python train.py --n_head=12 --norm="layernorm" --norm_eps=1e-06 --rope_fraction=0.5 --attn_scale=0.125 --weight_decay=0.0 --decay_shape="linear" --final_lr_fraction=0.05
Each number is 128 + 32 x the weight over its row's rms, rounded and kept within 0 to 255. Layers, rows and columns count from 0. The size above them is the row's rms in percent of the matrix's.

# layer 4 MLP up, 6144x768, rms 0.025, rows 6017-6143, columns 192-239
size [ 95 131 103  98 102  99 104  95 125  97 107  96  91  92  91  94  99 103 111  96  98  88  95  95 105 103 100 112  93  93  95  94  95  96 106 117  99 100 112  92 102  96 109  97  98 102 107 100  97 100  92 108 110  93 102 101  92  98  97  98  97  93 105 104 103 101  84 102 105 101 109  98  96  97 108 111 110 106  89  96 102 102  82  98  95 112 100  89  97  89 103  94  94 100 101  95  88  96 112 103 121  96 104 106  91  89  91  84  91 100 102  91 123  98  97 104  89  87  94  95 114  91 102  95 123  95  93]
[[105 169 131 195 155  51 131 209 105  80 149 127  99 101 147 104 176 141 153 114 133  80  88 117 146 102  75  98 179 104 136 128 129 160 122 138 126 148 134 145 113 112 165 147 115 142 101 171]
 [149 106  88 178 157 115 111 135 163 125  98 164  86 124 129 112  67 176 110 125 133 114 160 143 112 143  91 106  90 133 125 157 171  97 117  78 134 116 130 141 126  81 104 111 166 140 169 154]
 [125 124 102 134 159 137 171 110 109 156 140 121 138 141  99 169 149 114 124 176 100 128 141 125  96 121 127 124 200 132  50 129 149 207 146 190 144 109 135 162 162  77 107 114 132 111 117 119]
 [170 131 110  99 108 133 120  64 136 144 141 153 129 161 109 122 122 144  85 126 147 178 192 148  74 149 142  83 147 120 155 103 124 136  86 141 152  86 145  79  88 155 147 128  60 102 133 132]
 [125 164 100 111 147  95  59  88 151  40 114 104 190 109 154  84 132  68 159 101 176 172 124  74 104 119  38 109 121 141  96 120 129  83 167 203 127 144 128 119  99  92 140 108  85 120 103 151]
 [202 131 125 105 144 149 118 110 132 111 164  77 158 113 106  91 137 168  90 137 114 128 116 163 101 136  74 102 110 157  82 168 159 131 202 163 198  74 113 136 141 114 167  68 134 106  78  77]
 [ 74 172  57 112 136 142  93  66 162 117 113 179 183  99 142 122 165 124 153 142  99  86 236 112 140 126 168 196 148 145 144 173 179 153  85  79 131 108 108 174 126 143 134 152  90 110 108 142]
 [131  88 100  82 116  26 124  96  87 143  89 127 132 173 124 150 103 157 147 159 115  77 163 129 153 109 174 165 168 191 103  81 132  93 140 122  91 192  75 143  97 160  99 119 101  76 145 109]
 [164 187 129 214 170 135 137 144 181 155 138 180 100 155 109 148  89 169 143 111  84  87 129 109 123 205 160 115 158 114  95 112 123 173  83 143 121 136  94 152 186 118  99  67 173 138 205  90]
 [ 56 141  79  66 121 141  78 104 146 137 200 181  78  83 127 100 199 168 140 113  65 125  88  98 101 128  78 126 114 123  86 107 141 110 129 164 107 121 154  92 104  82 153 103 160 101  82 190]
 [103 174 136 122 156 114 114 141 129 111  99  96 110 125 132 143 162 181 185 176 112 185 138 139 155 163 150 163  98  85 148 168  93 132 141 141 158 115 109 122  98 143 172 110 177  92  62 115]
 [168 111  70 109 157 136 168 119 101 164 133 172 141 122 153 117  90 128 105  94  91 127 111 161 124 138 117 144 168  75 152 183 131 169 120 193  89 119 194 128 141 138 134 104 100 135 133 141]
 [142 192 125 134 120 137  53 168 158 138 201 191 135 134 128 153 126 178 121 179 118 196 141 111 111 170 167 134 136 148 187  65 142 165 130 130  96  97  96 156 141 131 133 202 115 142  98 134]
 [ 84 190 128 109  98 113 114 190 198 199  93  88 133  87 113 109 150 136  99 111 133 163 157 115 120 117 107  91 144 140 125  94 170 181 124 100 146 150 143 162 173 135  83  96 164 158  66 111]
 [154 160 101 154 147 112 117 108 153 100 124 107 115 152 130 157 124 108 138  97  91 101  74 120 167  74 136 105 164 131 125 136 128 154 127 148  58 136 179  98 135 116  93  71 133  43 110 109]
 [ 58 144 135  89  78 107 147 161 128 128 158 154 140 129 135  60 145 147 123  93 117  73 106 173 107 116 201 198 127 130  70 119 131 151 132 127 140 124 105 158 165 180 179 150 127  83 121 101]
 [113  77 102 177  97 153 125 117 131 102  86  81 105 100 106 127 160 139 135 104  35 102 126 113 186  94 120 107 119 129 127 132 121 179 168 129 107 104 158 128 165 146 136  85 125 103 102  89]
 [136 170 127 152  57 138 150 135 109  95 137 162 180 146 112 125 171 139 200 138 144 122  84 124 116  93 123 124 122  73 183 101  58 128  99  67 135  87  90 122 157 141 141 160  96  54 143 167]
 [210  90 179 102 126  77  82 123 124  87  85 128 149 139  86  97 128 120 125  96 134 108 112  88 150  94 128 165 112 120 147  88 140 115 155  89 116 106  70 128 121 111 122  71  74 101 113  93]
 [162 137 133 134 148 118 145 148 115 115 105 134 135 131 158 163 141 169 142 138 127 122 134 149 132 183 102 133 164 154  72  95 119 122 145 131  61 159 111  88 109 185 100 137 133 155 113 171]
 [ 73 120 172 113  96 105 114  89 126 109 143 137 120 130 125 167 174 133 127 160 106 151 104 156 124  91 145 123  85 129 115 151 144 149 113 133 130 116 136 119 124 114 132  59 164 169 144 119]
 [ 91 150 123 196  63  92 142 123  72 178 158  97 155 120 170 115 129 191 121 143 116 110 108  37  89 125 159 127 119 114 103  99 119 179 112 174  91 120 225 163  75 108  75  82 118 117 162 102]
 [181 171 110 145 155 143 127 178  82  45 223 119 162 156 120 128 102 136 142 143  60 197  61  75 106 137 186 189 146 133 129 143 153 182 104 145 109 164 146 107 133 164 104 144 134 110  86  67]
 [133 157 121 109 133 110  85 147 168 166 132 176 119 101 117 137 127 109  73 141 122  72 106  98  91 118 137 165 117  79 116 176 100 128 108 156 171  82 128 123 136 113 134 101 179 136 147  82]
 [122 126  82 162 111 141 123 182 132 195 123 119 139 159 174 149  88 125 147 149 155 149 182 138 120 166  81 125 137 152  57 155 181 125 160  72 137 184 175  90 123 145 106  89 121 139 104 164]
 [147 114 163 105 107  72 156 165 186 142 176 101  55 159 118 101 173 160 177 117 140 130 163 155 126 104 172 166 115 183  61 116 114  63  84 159 146  83 118 142 130 147 153  80 146 114  86 202]
 [156 113 151 117 159 161 132 168 130 128 105 111 118  97 158 118 141 140 158 127 141 121 119  79 108 117  88 146 174 160  95 115 126  73 137 143  91  97 107 120 157 155  93 134 150  56 104 148]
 [179  72  86 124 126  59 107 187 151 124 146 100 110 133 148 104 130 156 143  78 116  92 207 130 156  95 130  93 124 129 148 170 144 177 113 110  97  99 134  94 134 108 100  99 147 135 149 160]
 [106  95 100 108 116 145 117 197  93 168  96 142 178  91 127 168 105 177 188 168  77 216 115 118 133 132 153  86 112 145 123 139  88 133  89 131 128 128  93 127 158 130 102 127 120 146  99  97]
 [111  59 121 165 118 104 132  99 129 114 150  72 104  67 184 139 168 186  75 128 127 169 135 124 143 149 150  95 168 173 141 102 164 118 188  55 150 124 148 143 135 142 139 143 169 107 109 138]
 [150 174 169 135 169 132 106 168 121 113 106  93  89  81 180 131 108  98 154 153 147 115 117 102 130 101 134 104 150 140  86 140 129  85 119  99 151 148 126 140 158 193 164 105 113 112 208 112]
 [107  72  42 182  94 122 170 117  84 124 145 157 170 159  92 107 161 157 120 113 157 160  94 128 109 142 120 145 109 158 114 137 189  83  63 138 181 162 104 122 133 208  93 132 184 132 161  95]
 [109 174  90 120  90 123 130 210 146 108  97 145 132 143 115 121 132  97 162 133 156 134 183  81 130 116 106 153 135 153 176 108 173 101 119 118 105 163  99  82 171 152 125  91 106 113 207 134]
 [109 151 148 147 184 124 183 172 142 162 139  93 118 141 137 127 123  50 111 192 155 181 104 127 147 147 101 140 161  84 117 162 223 135  71  98 126 114 125  90  51 141 171 182 103 140 101 152]
 [121 103 102 162 147 151  90 107  78  91  70  81  87 164 167 109 155  61 139  67 132 147 124  54 174  76 107 127 177  75 132 145 131  86 131 160 168 144 100 130 139 134  98  83 137  81 196 175]
 [124 137 102 104 128 121 103 162 134 142 121 171 166 152 129 161 109 147  77 136 124  88 152 100 153 179 131 134 126 141 142 142 103 106 135  67 120 148 110 128 155 116 157 122 154 122 100 146]
 [134  75 193 136 147 169 126 127 120 145 136 160 117 120 167  59 118  77 143 132 142 102 125 121 105 129 117 130 132 183 111 109 100 153 116 161 105  91 152 156 156  94 152 103 109 114 134 126]
 [168  88 118 125 109 100 123  81 142 110 145 160 154 161 149  95 158  91 112 153 136 119  80  99 139  98 175 108 144 132 110 128 116 102 123 186 153  79 163  94 130 163 139 112 104 124 151 186]
 [154 181 115 128  78 145 125 113 135 178 124 119 142 121 108 151 115 102 171 147 125 101  92  94 134 138  87  27 103 150 103 154 110 203 139 178 178  68 133 119  98 140  67 106 159 114 138 110]
 [113 140  34  84  95 126 143 124 183 115 144 175 160  65 138 194 116 146 104  68 113 110 153  79 140 132 143 124  90 173 143  94 107 150  79 102 167 157 108  92 110  62 140 118 179 150  54  85]
 [126  96 150  93 122 177 130 170 163 131 101 252 138 150  74  93 127 206 125  88 163 123 162 122 114  96 165 144  97  75  99 117 161 157  92 161 148 116 170 121 161 130  87 126 137 108 149 176]
 [ 97 115 158 148 156  90 111 106 142 113 171 166 120 156 111 180  94 164 144 102 165 159  86 116 110 119 171  77 115 191 109 126 127 129 141 125 121 117 120 179 101  65 192 152  87 106 154  53]
 [170 130  84 140  76  39 111 140 150 114 126 139 156 169 132 111 132 120 146 145 103  96 101  90 107 109 115 107  90 148 106 107 106 188 105 101  64 154 142  92 146  74 119 126 129 111  99  89]
 [134 154 144 154  94  55 128 183 154 179 164 117 165 110 187 127 157 163 119 144 148 101 120  85 158 132 133 109  82 130 124 109 170  98  96 128 103 132 159 111 192 168 122 120 191 146 158 133]
 [ 90 131  60 142 103 123 108 125 141 150  64 157  96 169  69 106 155 126 108 164 162  74 122 110 150 111  84 106  65 140 141 129  90  94 102  71 177  72 164 102 116  95 172  89 199 134 102 184]
 [179 160 166 146 140 107 128 167 106 157 143  88 132 129 105  96  85 102 136 142 119 136 191 160 109 138 134 116 103 117 205 109  95 106 123 133 147 126 131 104 125 142 132  70 106  60 158  72]
 [120  81 164  99 160  52  90 130 180 182 154  97 179 164 132 131  83 113 150 152 118 154 132 171 136 177 133 137 116  87 145 134  93 130 128 102 128 183 129 100 191 119 100  82  83  96 107 134]
 [ 79 139  89  94 198 165 114  92 131 146 171 122  99  93 142 173 126  93  98  54 131  86 157 138  99  77 122 105 120  97 122 111 110 116  86 119 131 167  66 187 133 174 116  91 172  97 160 143]
 [104 121 162 167  76 106 148  82 157 138 227 152 175 157 156 104 163 123 186 146 184 187 113 149 130  99 152 166 150 109 159 139  89  89 140 131 164 120 162 131 140 103  83 114 153 133 105 155]
 [ 99  86 142 149 152 106 162 138 100 155  98 100 102 136  68 138 194 109  85 161 154  26 150 162 155  90 109 156 162 142 157 134 136 128 133 147 138 126 180 116 141 159 106 104 104 106 131 118]
 [ 74  96 171 149 144  96  99  86 142 145 138 165 145 146 156 163 114 114 136 102 116 150 149 152  80 126 140 149  71 101 192 132 129 122 141 130 138 134  84 199 173 154  97  89 119  87 109 151]
 [167  87 112 164 189 121 178 115 101 135 152 165 107 138 172 128 189 130 111  97 162 116 176 124 129  84 133 166 123 143  96 160  85 187  60 104 159  85  76  76 165 162 132 156 152  79 149  97]
 [101  92 159 170 172 124 113 105  93 122  68 158 184 135 129 131  84  99 129  67 131 161 162 167 134 148 121  72 121 137 173 119 107  74 156 128 195 114 146 172 122 166 150 164 147 204 153 131]
 [117 151 166 136 197 155 182 103 186 130 116  64  73 105 153 151 178  62  98 118  88  79 203 186 140 146 140  99 130 112  82 158 166  97 145 124 138 142 162  87 143 142 132 226 103 142 108 108]
 [105  99 135 106 108 116  84  98  95 102 108 104 123 145 128 146 166 149 136 113 161 105 128 165 151 121 206 146 169 138 117 159 169 117 173 141  93  95 155 173 130 111 182 114 126  93 106 188]
 [ 85 115 126 148 111 122 138 104 129 126 156  90 186 172 128 161  80 130 101 131 111 126 103 157 107 115 147 101 101  89 102 107 114 122 172 109 139 115 136  80 120 170  89 104 155  77 183  89]
 [157 147 140  79 177 147 136 110 161 113 121  41  87 114 159 143  67  90 146 119 176 203 129  94  92 115  95 105 111 113 144 114 121 134 120 109 162 169 129 151 150 142 123 148  67  96 140 143]
 [ 81 135 147 130 155 130 162 177 122 110  81 131 141 137 135  88 130 129 124 166 131 171 128 121 134 191 131 113 161 129 140 114 177 148 216 118 141 152 145 120 145 146  76 130 117 125 100 138]
 [103 186 162 170 131 114 101 122 103 156  49 119 135 100 103 165 140 115  67 140 118 111 136 129  69 138  32 206  67 121 157 100 114 157 127  81 127 109  90 113 184 169 198 118 157 109 107 106]
 [120 109 100  83 146 109 161 132 127 115 130 124 163  99 135  91 119 146 195 147 170 123 151 110 125 153 172 140 149 132 114  90 168 192  84 187 107 146  96 105 144 160  96 128 221 105 133 125]
 [ 80 122  97 150 117 136 128  99 117 102 141 129 155  99  93 104 135 177 105  75 141 186 142 108 160 152 147 131 130 145 159  98 102 110 211 105 178 163 142  80 129 130 101 184 177 116 113 127]
 [150  90 109 123 157 115 111 177  66 106 104 135 156 155  94  80 151 111 113 111 118  96   2 118 111 118 142  84 118 131 147 113 118 136 184 114 115 127 144  82 103 134 202  87  84 155 156 155]
 [135 143 167 114  79 106 155 127 172 107  65 177 144  93 107 157 117 168 125 124 131 110  70  58 142 175 108 122 175 161 151 122 149 183 139 108 141 139 137  73 103 112  97 117 184 109 116 140]
 [122 143 172 119 148 133  56  64 121 124 102 160 189  87  99 129 108 151 105  64 103 156 110 158 120 142  71 113 120 133 238 155 183 113 126 107 125 166 124 103 132 119 105 119 118  80 153 153]
 [121 151 184  62 157 168 129  46 176 129 172 118  88  94 116  93 130 101 125 113 163 140 135 149  97 125  84  95 181 177 123 117 168 103  95 116 126 154 146 121 151 107 125 140  90 141 120 138]
 [125 158 170 147 138 166  79 146 109 122 132 118  57 111 110 125 158 115 104 113 139 174 149 129 157  62 122  85 137 102 145 139 177 153  94 159 162  90 172 157 150 166 152 156 120 104 124 164]
 [106 192 128 145  89  75 125 105 141  97 106 112  65  97  95 110 123 123 155 118 158 112 150  84 171 120  99 129  96 118 125 155  98 167 125  87 146 157 113 102 119 111 101 184 159  83 100  78]
 [109 135 163 104 157 125 143 178  73 162  93 142 113  73 154 182 138 135 134 103  86 101 147  73 160 143 125 147  95 177 114 122 134 127  89  92 157  94 135  87 167 125 150 134 169 113 191  80]
 [148 158  63 127 111 104 113 153 125 209 116 154  78 148  76 180 128 109 114 126 127 108 159  75 138 116 129  86 153  92 126 107 125 174 213 103 133 117 137 158 131 136 151 125  91 178 162  73]
 [ 83 130 110 116 108 141 119   5 147 105  95 103 105 176  92  91 105  37  93 117 123 120  83 105 171 135 108 135  81 118 153 136 154  74 143 169 125 168  96 146 107 114 178 134 155 224  96 120]
 [160 140 118 137 138 160 133 172 123 167 161 116  62 161 117 115 122 118  86 120  88 164 136 160 175 158 148 126  97  99 140 148  57 145 121 105 127 120 125 112 112 117 179  76 150 119 111  56]
 [108 125 130 150 166 142  91 105 159 138 125  57 133  98 165  64 163 138  98 166 127 119 156  95 175 133 105 170  54 129 127 124 112  83 125 115 137  44 115  82 118 113 151 169  94 111 120  84]
 [121 163  98 119 170 105  85 108 125  81  96  77 173 119 109 143 111  61  85 160 152  94 127 112 119 142 169 120 107 118 189  94  75  97 100  79  46 115 115 119 217 173  97 130 159  85 155  92]
 [186  98 104 168 170 169  93 116 140 154 139 108 127 103 134 134 157  79 141 111 134 177 123 145 196 145 193  86 147  97  65 102 122  95 104  71 134 123  77 176 188 134 187 114 172 137  88  81]
 [ 98 133 138 145  73 148 141  86 136 105 154  96 134 169  39 147 134 146 114 187 119 155 124 125 138 184 116 133 125 107 105 107 134  67 115 135 106 111 137  90 124  74  93 120 125 146  90 121]
 [166 124 190 120  90 144 123 103 143 169 147  71 144 114  86 129 114 131 151  78 156  71 167 126 176 187  96 103 113 135 105 139 165 112 117  87 172  83 105 135 108 138 116  84 121 115  25 183]
 [181 141 130 136 135  96 139 138 133  88 100 155 174 113 160 117 161  88 118 117 143 145 146  85 132 109  93 151 122 148 232 158 135 211 121 128 108 160 115 111 148  57 139 189 104 116 114 144]
 [138  98 132 133 101 112 127 130 114 130 194 111  97 111 159 115 175 183  83 134 112 134  82 165 150 125 130 133 112 166 114  88 117 128 126 124 149 126 106 105 143 102 154 200  64 108 151 112]
 [ 91 149 129 147  49 108 131 119 151 167  62 168 103 131 151 145 136 140 128 199 122 149 106  89 112 129 128 156 123 137 156 128 119 101  97  86 109 131 119  89 175  73  95 133 157  58 115 178]
 [167 111 139  87  86 169 125 161 123 173 152 102  89 135 171  70  59 107 151 100 132 181 123  81  97 206 137 103  68  91 204 134 176 154 145  31  84 103 111 108 156 104 131 165 172 114 137 115]
 [159 150 135 183 151 110  80 179  95 142 186 114 101 103 106 149 114 136 168 110 115 185 131 124 116 111 119 186 116  99 184 135 139 126 141 129 151 137 119  79 114 150 138 192 147 122 165 111]
 [168 116  96 147 117 131 147 105 188  69 136 109  86 158 192  89 142 158 139 137  78 151 128 124 131 127 138 117 115 166 153 138  95 116 140 116  85  37 159  61 118 121 108 101 125 171  96  91]
 [ 42 129 118 128 153 123 156  59 123 212 105 107 121  96 127 130 100 143 168 133 132 137 202 151 139 100 102 197 139 130 148 104 176 184 119 173  67 123 175 111 102 121  87 137 136 119 116 126]
 [122  62  99 104 173  86 156 135 197 137 156  78 144 111 110 167 139 205 113  71 150 140  86 131 144 107  99 124  85 109 117 115 144 155  81 136 111 122 115  74 179 133  88 110 188 145 132 124]
 [165 161 107  63 173 128 104  56 164 141  70  62 134 134 125 166 183 168 119 145 175 184 121 156 104 111 121 160 137 185 133 137 140 172 128  85 144  96 113 156 158 144 134 115 149 132 158 110]
 [ 99 146 115 166 132 152 143 150 110  64 110 104 165 133  91  89  83 176 116 127 115 103 191 139 160 185 190 155 114  86 143 187 113 103 132 155 177  93 192 152 125 148 170 118 146 128 148 132]
 [ 70 155 111 138  62  65  99 166  62 119 140 154 112  83 111 135 137 128 136 175 162 104 168 136 151 108  76 150 130 145 109 140 146 119 118 184  58 111 162  87  71 158 153  60 142 102 124  79]
 [ 99 166  37  81 180  80 108 116 133 154  80 102 124 137 122 154  91  94 124 137 108 100 165  28  99 121 184 128 109 125 126 123 107 155 117 122 110 141 166 122 147  71  14 112 167 134 100 157]
 [187 131 182 120 154 118 144  78 151 120 158 112 150 145  77 171 109 131 104 138  85 131  92 140 117 155 152  78 106 128  85 127 102 201 146 144 109 115 102 144 100  61 172 131 135  90  66 130]
 [144 134 121 144 153  83 107 177  37 118  77 125  85 150 157 171 169 180 130 100 127  99 138 126 135 124 100 162 136 172 137 221 154 128 175 128 162 137 152 122 186 167 115 143 158 108 120 153]
 [134 104 166 151 107 109 121 189 188 161 170 147 121  96 128 148 162 146 188 142 114 104 162 107 112  99 126 113 106 186 142 110 178 150 127 150 132 103 120 101 140 162 164 149 159 159 155 152]
 [ 97 145 123 138  97 119 135 135 149  97 103 106  65  90 130 119 159 114 136 134  97  93 109 113 163  71 207  73 108 113 152  89 116 156 212 113 129 153 119 136 125 137 120 112 122 132 102  51]
 [119 119 182 154 162 156 129 196 158  96 135 119 150 120  48 128 152  71 146 115 171 154  88  95  98 135 116 111 135 149 114 121 109 170 122 119 146 131 130 132 126 120  96 164  99 133 144 164]
 [111 148 130  94 152 105 175  81 124 110 133 176 181  55 151 134 119 133 124 134 112 123 137  76 125 137 164 131 198 201 173 126 141 133  46  94 141 155 105  99  98 157  12 105 115 138 104 141]
 [136 117 131 114 100 104 108 103 102 113  78 138 130 130 165 102 137 151 165 162 127 156 114 128 157 139 112 151 160 153 145 103 156 153 106 154  99 133 118 126 110  79  49  59 161  85 134 119]
 [152 126  55 142 174 102 121 173 133 117 179 125 104  70 169 109 107 120 149 110 215 135 143 130 119 155 150  99 137 149 192 151 135 108 110 115 176 187 125 141 147  92 178 108  72 132 142 178]
 [148 133  37 115 110 153 176  97 122 136 132 106 136 119 140 149 170 125 142  78 114 133 161 102 148 133 121 117  70 154 125 132 172 113 191 133 102 126 190  61 148 117 154 148 134 107 110 128]
 [115 182 164 133  70  69  92  53  90 124  95 108 105 133 143 137 140 160  85 138 109 112 144 112 161 180 132 139 151 205 108 143  84  94 108  86 195 130 125 170 137 104 152 171 105 116  96  81]
 [123 122 129 127  82  93 121  67 132 143 154 121  61 132 130 122 124 145 101 112  76 133 144 110 120 173 144  91 105  87 118  95 132 132 184  77 116  91  75 117 170 104 127 122 149 157  96 168]
 [127 132 124 119 121 105 110 152 147 211 123 181 157  26 142 176 113 173 124 131 140 147  66 135 104 134 136 217 148 178 208 147 101 108 120 145 151 138 153  77 147  87 165 145 173 100 157 141]
 [135 117 125 103 170 169 116 189 131 105 178  98 180  74 102 117 133 167 161  59  74 129 134 129 180 129 188  90 104 141 154 120  66  70 111 156 139 146 137 165  68 144 173 115 136 102 138 104]
 [146  71 112 128 159 127 137  93 184  85 122 183 144 144 113  98 121 157  90 211  88 139 171 126 167 165 165 141 101 139 151 106 184 135 106 155  89 139  99  97 117 181 146 169 108 148  96  88]
 [144 176  84 168 107 155 175 138 131 201 138 100 136 128 103 158 128 172 161 142  81 108 143 122 151 107 137  76 144 114 119 127 121 120 192 223 154 159 163 113 122 123 153 126 136 105 138  77]
 [161 120  79 136 159 136 175 140 105 192  96 103 135 121 144 169 121 146 104 165 228 165 175 142  99  62 165 119 130 106 117  91 132 117  87 101  90 145 114 150 118 146 110  72 112  91 111 131]
 [114  73 130 124 150  95  86  45 121 161 109 151 146 115 182 130  85 123 153  77 139  73 169 112 137 125 111 167 127 126 142 101  98 190 125 121 160 164 138 134 157  97 150 148 193 146 177 149]
 [155 181 111 172 144 122 149 146  96  96 175  95  95 150 147 146 127 147 177 172  72 119  85 102 153  79 147 149 120 156 100 152  71 123  42 146 196 189  87 130 131 109  95 102 174 119 143  90]
 [ 91 123 135  79 107 103 189  72 129 123 141 152 126 134 141 182  91 131 166 175 129 115 141  94  88 172 143 174 122 135 193 140 150  93 137 139 113  91 126 182 151 122 150 160 155 183 121 128]
 [111 126 126 112 146  98  89 128  92 182 127 144 163  96 127 187 112 186 135 101 152 129 170 104 127 187 116 114 140  85  72  89 118 151  89 149  68 141 141 116 142 126 154 145 131 117 156 148]
 [130 163 157 167 116 126 134 134 134  48 136  98 102 130 126 128 188 110 125 206 183  96 114 113 127 152 158 104 134 113  76  99  97 158  96 136  50 142 146 148  92 215 155 108 153 159 136  68]
 [102 147 135 129 100 193 148 103 137 135 148 142 177 153  74 105 137 133 100 115 154 116 123 106 123 125  85 133 129 131 163 107 143 143 118 113 162 108 179 115 164 186 184 114 179 175 121 157]
 [173 154 145 154 118 110 135 104  90 165 144 154 156 125 117 120 140  95 138  74  80 158  99 125 156 194  83 140 135  87  83 132 144 181 193  71  72 142 111 155 174  96 147 117 126 120  55 140]
 [112 124 127 149  93 118 188 111 110 154 171 123 117 137 111 139 108 119  44 164 162 172 204  79  88 161 144 159  97  80 149 154 156  91  81 124 165 134 163  81 121 143 166  93 110 166  65 109]
 [175  67  94  69 100 119  78 128 122  59 168 154 118  99  59  93 132 130 120 112 165 166 140 172 105 169 128 126 128 170 135 135 179  84 133 114 127  80  97  82 136 124  85  95 117 133  39  66]
 [124 141 103 150 105  86 115 204 134 140  73 137  54 109 128 108 160 119 128 117 142 176 116  86 147 127 126 108 136 180 163 140 132 103 132 157 167 145 118 134 162  85 125 133 136 137  50 136]
 [150 104 115 173 127  90  66 137 165  93 174 129 102  69 115 112 120 133 104 108 140 170 155 127 149 124  85 151 122  68 172 149 115  87 124  91  48 172  92 133 134  92 120 113 111 139 171 195]
 [115 112 108 168 115 137 160 100  54  21 166 101 113 150 143 124 115 169 132  36  75 141 117 154 153  76 105 107  96 121 166 122 120 109 218 108 125 114  95 119 106 100  59  89 154 175 125 170]
 [111 146  79  61 159  59 113 122 115  88  90 106 165 106 126 154  93 140 167 111 122 126 124 119 117 157 146 162 125 147 136 114  79 137 158 147 117 167 114 112  99 139 106 109 118  90 132 141]
 [120  74  93 141 161 112 157 107 107 101 119  82 122 153 168 102 102 101  89 151 151 128 131 130 141 113  70 142 116 106 155 118  98  77  86 125 123 115 147 137 132  96 137  89 146 102 143 145]
 [132 108 131 129 112 107 123 150 143 167 174  67 118 115 177 111 114 139 133 114 106  75 113 140 142 142 162  90 188  61 171 148 135 103 107  75 134 124  96 117 123 122 160 144  87 128 124 144]
 [143 125 143  67 142 103 167 112 180 119 176  85 130 144 107 125 168 152 122 143 105 115 102 143 164 175 104 134 136 128 105  83 149 135 133  76 127 170 142 151 120 182 115 207 144 140 140 118]
 [117 114 181 118 127 129 161 117 180 110 132 123 156 174 157 116 173 137  77 121 120 127 128 149 121 163 160 139 221 117 109 147 134 143  79 149 148 139 128 173 133 180 112 116 139  79 130  91]
 [111 113  81 105 167 154 119 113  92  94 166 160 109 119 154 140 139  79 193 165  81 145  97  72 107 132 107 179  75 110 142 149  96 114 117  77 142 146  89  91 133 127  92 146 144 138 103 151]
 [138 148 113 111  95 165 128 108 202  94  99 134 137  95 141  82 150 188 159 111 120 145 115 130  60 153 111 108 116 162  72 131 183  83 119 160 151 129  48 129 113 190 135 134 125  92  82 104]
 [168 130 124 164 156 172 138 178 144 129 109 197  99 117 141  97  92 124  59 155 143 121 157 153 131 113 103  86 187 123 159 112  80 127 133 129 129 130 135 122 130 145 178 116 166 130 121 130]
 [ 95  82 165 130 174 121 155 144 102 154 181  93 141 109 120  60 148  99 139  87 144 188 168 157  95 101 119 129  88 158 176  92 150 151 136 139 140 125 110 167 152 159 226 142 208 115  87 107]
 [ 99 119  97 135  47 109 154 122 143 155 166 117 164  97 112 122  92 164  39 176 126 166 142 113 104 149 120 130 145 111  72 127 128  75 115  88 146 126 124 130  69  89 157 142 148 137 172 149]
 [ 89 140  70 122 155  42 128 100 163 106  88 150 130 119 167 133 139  90 128 141 137 134 100 125 183 102 120 128  49 139 137 122 138 185  86 135  67 134  65 119 159  97 138 148 148 111 112 103]]